Weights of a small GPT-style language model, trained from scratch on English Wikipedia.
Architecture: RMSNorm before and after each block, rotary positions, no biases in attention or MLP, tied embeddings, capped logits.
Each number is 128 + 32 x the weight over its row's rms, rounded and kept within 0 to 255. Layers, rows and columns count from 0. Numbers have three digits each. The size before them is the row's rms in percent of the matrix's.

# layer 3 attention query, 576x576, rms 0.0379, rows 0-63, columns 480-527
096:166114101156110107143165130135177122106097095131054126106158066138150105121153078179173128154148086118134147111128103149164107087153137098125128
085:149062144139094209071130112132181096121123089083141148124074119106113114080158179143104114122108139173133109123126147106130150178112165143111160
089:154129127113105173097131104130118119118104119091169114111098168108132105116061185091100115118088171147088117099148186126115134146136141220135128
081:081121062122109153089114179170128101136141100116145075174096162086135158187114132113103123158153172155123092123121125126098126130097134151082124
100:165102128154101106120148156137109169108131139154175135099121162121139104095133193138108114131091160163105115146174207060120183157178112121118146
076:166136096081107120142207136094070122107090140157153123174100148140092169137129169127077107092116130111092121155144090140117155116158057100092184
078:125103193208063138145139126081171147143090141124109089060166127138169121113174141160124091084109090120058123139122163099146111134184151147128131
089:169215133104177122180051181117069112090144131116072124169130118147142088088111136173126161120181093076116134175144131165150117059149112101147154
089:068108122112097129147110127195094119159126131168174167119151176096122174092185138135176151164113159142114128159113109101066101150114143146099146
082:137153116147112062111130150164118148123175133165149123076131194138147106139109164119097120117098144178158139109101105140091137172163153126157118
096:129095181118134118171109102166111110089165137074078152134111104118096150085121092137116157131127079133085141139098134150185102129140141201088166
090:145116155190082109163081081113188146114122115164135128088107105122159114117154127112160104071116158174116122079105154165106160127193102128095141
091:164122060103152101087142124176110191163121118088136144188156118099086078137078185141105134152138070110149112132215082128105138110122128081100133
092:149129140124071097167158146102192168118152134149112159081149114141147102109103088170171157082160089120123169122143201107199098127201161141097181
089:134150137134111132185142044166122165147092100126076151156109059098093151139149154119158071112119122160130097120162068119131117105099155071133123
098:103105117097125079115084187132100090127131137146128175106149097133076131115137125154140104107101122127105115142106133160171126025096139174149142
100:123169123136156096171172107102145139166097105072143144109136103120160142113102126086191126110173083185212107127155151139141077161118134113174125
091:163066116163112131125177068112157149089130130109106121107080122131136172116126114080174111118079104139097178136160112098129204125179092084117083
098:175112138182140129137174079093143103094169125105099178122108109140126159117091104174137108107143109124082112158132080136136135162116137189130065
096:106147174133104132119138133200127107128099089102127109127091137144105099142187154124150151206156106175150106139118145131095141151125121149153178
103:156105129111134079108087151176115150144118132136172138122107140141085080131099110144189122151109198096093075064133142200191130122095120117059127
097:117078186185107146094162166092199079062134092173152111058142165142156122146154169111129088077167142174105206104122210093134149137124103079104146
102:134155137103153107180062129121094134193155144116189120133139085176156106135115153149123133126101141106071142133146177127130130117094086115152159
095:129127209121143097118158104139158214122100122174151166144092139107153107155122109105114119119126133131160086124110090143155051136165185136124088
089:132168186135106090089091107065088030093107155152177182119124155138133116103130096213112124065134153095112107183145125152215123129149054175094086
100:187165161138164084091039112145139167060133128098106133132089157127115127107090091117139105135115169059169157155098057132156128129170172112100173
111:119120157130152114117138103137137182114095101133174123112156107163146042118173110130132095150162093181166134087106121161132077054100142141093089
109:068106135079056100088156191084092130119136122115102158141212197197105173119136128097115113147153084129109170101167154120130117066107076114152075
102:159120198143115132073140156098112078100110083125097125148144136127133143148117162161113155163117116104111211212140133139143172200125114171110140
104:127145064136141126127143130164149102148147108097116168116146161117171201121155187148143169143122067087122073139143086174161126169141166117118069
104:168149148097149145113130076113110052125118140101108160138136139070124162123130176102185128119127138117133137126139120146103141125094116080195119
105:162081099116104147138139111140120127138172148103110068134101089115095104139172090131175152077129118151073107209150120119145149131128179076067145
080:131118114116107123125154144098148135137105080204153137163174130138123139059154107171102134189171133133076116122169129124118118151129103104109091
094:129061113188139112161147123138152156136158153090127096098129070133154120086179116137151108093120089135086158092082149156099074155179131142147121
084:148110139146071108133120129170107166122131172122109102094093107072199088177161118136135086078140157086121116101152146092109104108139156146090150
090:143097172160098089144131098157120101100166116139152151097123128112115168125101194145103105081056129150130130126130160103170132189109169135140121
080:093190121174138165141061120169156167148151160114092126074160125151159065091168128145126099131125065144150108139127160128142131110155156139120125
091:160156107149106136140161095112162125129097103164115131074154160107161126081143163149118145120109112118169159082101175112168098240147134167143128
082:138190160150149074207126159073093111153128156172116145138140076208105179072141118202098147133129077149118133175123123176177117115084107168178066
088:108139127112141141068130120134119126149132124127147124188126143122084128153091132061117126186191179144158104113168124172146146126087106128106112
091:078089125194050116137140090065140131105124160096150100110078136126183076113111111154162125135097115087108178149125220072052130138157089123053098
091:164141169121181072122065158118054121086151145168134133136080059112105097086122087164111107136140146103150108126136065152145203131166126128176134
086:084115154083224144138103163166103131103132131054134206173089105151152123118118131140100150153146086128068083109063136134153094149123088130113102
092:187088144128116164193150145178127158161094141162112065157116143129075124114135090078119163158142156120117121076076121106118110136143125107113201
097:120104061118083134115185088119084088197130127156155124128192183100178174142111113114130164123119123150202138136175107070105108132110084133172128
092:179143153114141097114126122075140088179111132155120155143168100097105152156107147174147159095110149132171104124109132109159162112114134094096098
095:117151099148141154203108100118071107126139140070097222149108099161116203103127107134120145195121132138145114128137105054203131193099135179120146
096:113135205123078136073143092129207110122078124180122139101086135102149143147174068171141134159141105128138159108101163116154164154150083115127142
100:120125127093106096168103161123105162182137168069156158127148153158170133133135174163106106179169099152072115105127175179113135049175127119145105
097:100095169147109112086137107148139184137189135118138142125114093122136172160142125069110105122067125094097200170102163152165207146113080193126099
099:142161133217138104132176108085175099146128111076110055094089154216177106080164093129128105117148155130068173134109139158174161150150101119144114
101:094091063102104131135177161146126122126092186162215125115126173125148117105113131127136083128137154124122117139107119080094128140157122138123079
105:172150120137156134084103145126180157177071109079159098139138129094140067175104136096130138080098147130167130155165127104112111104059148123176183
085:137144125101104125147083085107106152157177093160126127125087082138149160133067161086091132087139128143146171099131147112111100182110156178076130
105:152181150098141082137196156077134153152145111090128153104121086118146132052145102160119137156106157113097152105127126125156135127156075101103144
102:086170166147135151165200096108150119106157127177138130119109128155176123096165134030239162159156126176133094114162160165198114158098133155103111
123:174150111042094163064100159171034099196127084153129119169151156140065121197111103164082142115151123130091066171159135107129157109120118113124109
102:176144132123145122142152138154149223127118133165132123150145136129142103107150112124104125125131136112135105160155151158160144101059162108082173
099:097123193123120128144140122094180119129198146090158093134118123096123111085136177106119102139148093083118149177064166199080074140153134075100092
101:156150166137149131085101095098137136079122158190135154157106109126185154085152156154116128125151110141116167166122112103171184142117102146093095
109:122123105100115151143132163121162162190111130106099078116156154205066113147122116127118129127096110122114207140068148127127133082112085131087080
108:159123132152114163151087180104089138148164133128063115136133155125158137188164116150139138070134159115107095156147097135113166115146132215165053
105:111111083122124095102163142109146130100180160124100182120108086189106132157170109119143131188114107144122142162085153170080168161214136137101131
105:145140189125180086099114091149100136144146067085126120148180113145104094087149159134108098153197108107149091145132196168098107089094110089125095
# layer 3 attention key, 576x576, rms 0.0376, rows 0-63, columns 480-527
094:097166121141166177146145120151153103139157146100094140056095131164132167099117146060079125136130158079113101088121122155102116066127139113107120
079:112150109130040100118065154119093095145152144123169114159152166121105154183088103143104144179116165069142136198206084181127064131140099140151088
081:153126151091157144138152152105117101130128158115171160193135096168108149111137126123085172083152039232140124127096131126094146164145114083157100
080:176071134060090101152173170144111160159166154130146128231158129093136111152132141149102101144156120156137093193141110125165130172140152104168125
097:165162153146201128141102125123126127072103154127128138160132080117121093147099137092111112118156132074106152127084126133146130117154182157141184
069:136111102048110147153098218176101150151184130146193132213165140152101165126166122143134118133101136158136128126106153161142080148121163142087097
076:146098124200132150111164096112158072112109106107091093030118097149094078149112124061167114095152180128114158099123098136126106119139160101192162
101:129119150066147132183118135169094173061139104094169122137151109085055131119149099144071154132057169224166168123110138110093137137078122056136111
097:134117152082116153180096138081162181106139158092118117128181083118125191116130096085116160152101150140152120098109139159190118129094117134125124
077:122117145214195234163144136128220123128111138107149127052113076104092123143123129103143166165109178109089156064161108103132157126106113072164158
099:084160117120135145161061097131140094145085109145125150140147130179135158120126100116110164152132088095205085087130115096092201096128067100161135
079:092125119200128108104124113128148127123098147136086101000083137161141105140099113135092111127109121114168100121165137117105142080147111148189147
085:128135153033064082140124114140091088133146112120139170233167166148093140087143121121102091117144140135112124138135169110134125098132114154120095
082:135115100222139207146163112138106138126118090111118147024068075197104103141144154140096108158122156139136119063165066110103139101111198081127193
099:104137115086081092170074147108054109123167085159083161201189156120177162107126154150113145175112107092164128159156081154078096075145119134107143
103:128092116195094130100203120129175117121190178050147122128135029116106151165130166124068132130148094135109135100109092121128090121131132078120164
104:131124153161071102107149061089135175144098145099136158065118135172150063172112147121116158138158177126099131068107154142126137090101118160176204
077:091145132179179154191070134130194095128089115172100117000127162119128079075113176174178123104182118094117129117120164147087127078151109160124108
100:125159138174141139115059122115113132132095124139143180097163135163155131097175241089142153080108123120111139117113184158128130149138111166146107
104:177104130145106145081111126071167194164136151133151073070103118156145137160111141163176127106126138162145132016084185119128098178109152135202177
102:013112100165110152166115149196157042067104086097141103119132103145121131200071115158105088135104098132131128135181110146143117143150113122110174
070:187099083137108105120128133152137143100114086069115094042110036162088075139107101096095110115105160149112082150099106152135122074122213087181167
100:127067123184122081122134144143074145075123100064107123137116100142167073139118108189145106124123130129140119132092100084145089120140179112103141
106:073118138197159181140099109138145115168103150143085073032130167085146131133155192118154135142147174152114100111163159127145131124140054130159111
171:117141120028104106163135135128123095149137136125148172255134151102098159161124125128081130123123122163140093169143129160163123113114134101106122
106:102142131092132098199132155097040121129093107150177166147148101130182141142116039121096139102127119125150180185107119108139081172134090116080099
090:165129155119105105138132153176096117170164105105111137181116120117089097172101077182064124161163123157137152176173071104125111159139171125149101
083:128108169176136124144115129129130094107138136114153114081064141083163107161097163154158124103132155078093137072159107095101110141124164119101158
101:117192173174127111120098107118164132165115167111166105060104110115137107105111154111178170098111141119148118074075171136162108140086128121134122
103:170099209108096135125187135098102145126168147094141155145170135114156195135118089084148119158112174137123056123143198163161136081112124119138099
106:103101124130076150110070166095070165154147109126127147151182078134102184144117142100142145219119094104127131099156088122170084123093109145074090
105:111129099152156136099098150096090142109109098206096152122109156163093160125125183179127123178171128083123183155152088142055184120132158137064123
079:100072108129067123089122097173149117130144144155084138092104144124176138127135093151172075153082096122168136130165158111150127154158155164109113
105:139198083105133145146153094125100161154123110101074148108097147181133129119120166119095150205155175084117083114134049176093148142113160121119109
089:144106131166203164141132132080145146151116110145120122113097129152098163156062152120107138124122128095164115096142137178131191129142136124198162
091:102133143136163137076114165122159105144176132075122129114126073136125188175133147129138183180113152096150136082175138174092121152104155149163130
082:122129166174175179163130121127163119152068124110121140009093150116142098142077128089153100130107125116109093144071132149103166121132128138118124
117:082133112120157168148096111131080175145107092124077150117083137146152142122130138098063179131123134078116108076131130145080103116098116152118157
094:071157159116162153167135107118144169156128171106101112125131203097140102087161107133174122114105135145155096151118176091127098151143165096082163
082:147104166077090128112083140164135172157126154157155139229134117138122182137181100151083080100125090219165113174095146121194123164175125124099098
086:155101083163153151105125117129148109051181106095127087058084119123089109105104132130156095156174154102106152096128139132168127136154138114128167
100:116147103041076113151132165208139092169087093113075138179161117124089167139191099164095148131081096223185129146135126132140140132101116131107100
084:137131178094115086103133140123122104129113123202106116233167148116111141104184100123125122115136071177118151165109149139192142134135093165036098
110:113150115071159177070099132077120132103137151176159068166157177195095185132078142115072151110168097064116122124138149092118187125126122183113138
106:082097214103118169172152107110181077139198096130148153138099117134170162089073093122154089149170174108073148111155114080144121117153133055138095
105:100144105125141106156083172153083152160128101123098180177132177086125160123140150147118164156118121072153059141117103149132089107127123197091112
088:139134179063176091161096128126073159120114079194127124173150183118143146119162165148111135106071077165118104108095162122152128134141063157089102
090:092113090155131133128146142087136093118116148148125108047080132179135147121145150098120130119142107031136125103158124195105136148132122134120126
094:135117119156185050127188134094149156098072126164085132130167086079095128152068114161119104153115184108167136181164119172146118132129185136109140
112:159116063067133157119123159118135072075148125147155146191154142158127199127141183164141172120086101073142066140120127128104168117144135138095138
093:165100184157147098161157135070143109128107104060122091015054140102198107107155131122200106094111138125146147138090161120106066176156143124116133
093:168114163126131151098098128164118121135163054103063117132098064115154107152116059117067090156200106144109093094211147128160153101143122093146182
103:149148135088055087184072115085102105113148120139159074119114113124154146118061132110070124106109144084171155158139100125151094110094094119147156
136:107169122036123137121134154118048121139161144143128214234125151108079125136119124118130142150126125140117105121133126123136112123131112129115114
106:178123056165112112066172117158118134127080084147080090109120125180104076152122135172147082116145144121073163102127083140104107101146176092136158
090:104111185125125142144104129097130132104166131116067160051081095121150152177104101075129121164127091185137101141156152099116116136106139134161135
066:085130108188134120160120135145163120111132089118103109126135148127148152172073104088182121104133139108077136116127139098092179134171113091115103
094:150155107151080146052169148111154087198083166106116153107090111089082091150108139134127116163108117174134049111083073162141036110186152126122086
120:130159148055163097157122152097083175125150138113121120218159156082111129112146076150134124168104154108151089157146131089186146158113120100112102
120:079130157225168133134093105122163162115087135129127076000109172141175112071169164094157130081115101124163166108138199108105134080131113161128154
104:153106123163058121118175148108114177113182134110150114118073044131192111145161137156110204144149115106209202121161077125108114114133144129091178
108:090136063112148163126134150134149114118134151180092142165170134129077183124162076123144101133128072147103145181045101096103120115160113079143030
100:127066156234154161126176105128135158229129157113160094082173111180164129146187134110112126168120152171165123110051124142151156125135120168130074
105:136145134121086148168099124159161129121141126121121113151065110171124108094062102171136098176190176137177100175126125148192107116115194099141146
# layer 3 attention value, 576x576, rms 0.0364, rows 0-1, columns 480-527
089:178169148126146135143072076091132121114102095160092147127153167040172123142175174112132124158197158142109146088198171142145142080115190148087107
094:197052077130132197109124059132151156134160160043130148137132071174109118132093068133087113148103089137081160132126072153173123169167167157089140
# layer 3 attention output (transposed), 576x576, rms 0.0362, rows 0-1, columns 480-527
083:117114112154134128086147164126177133102086135152141116056114162137128122133204100081165128112113154189104168104085114125084099119167093105097131
094:134112086166126147146114137179115095160099144064179117244138170113176110102132146158133101105074128126191136155132114123144143152083107089132054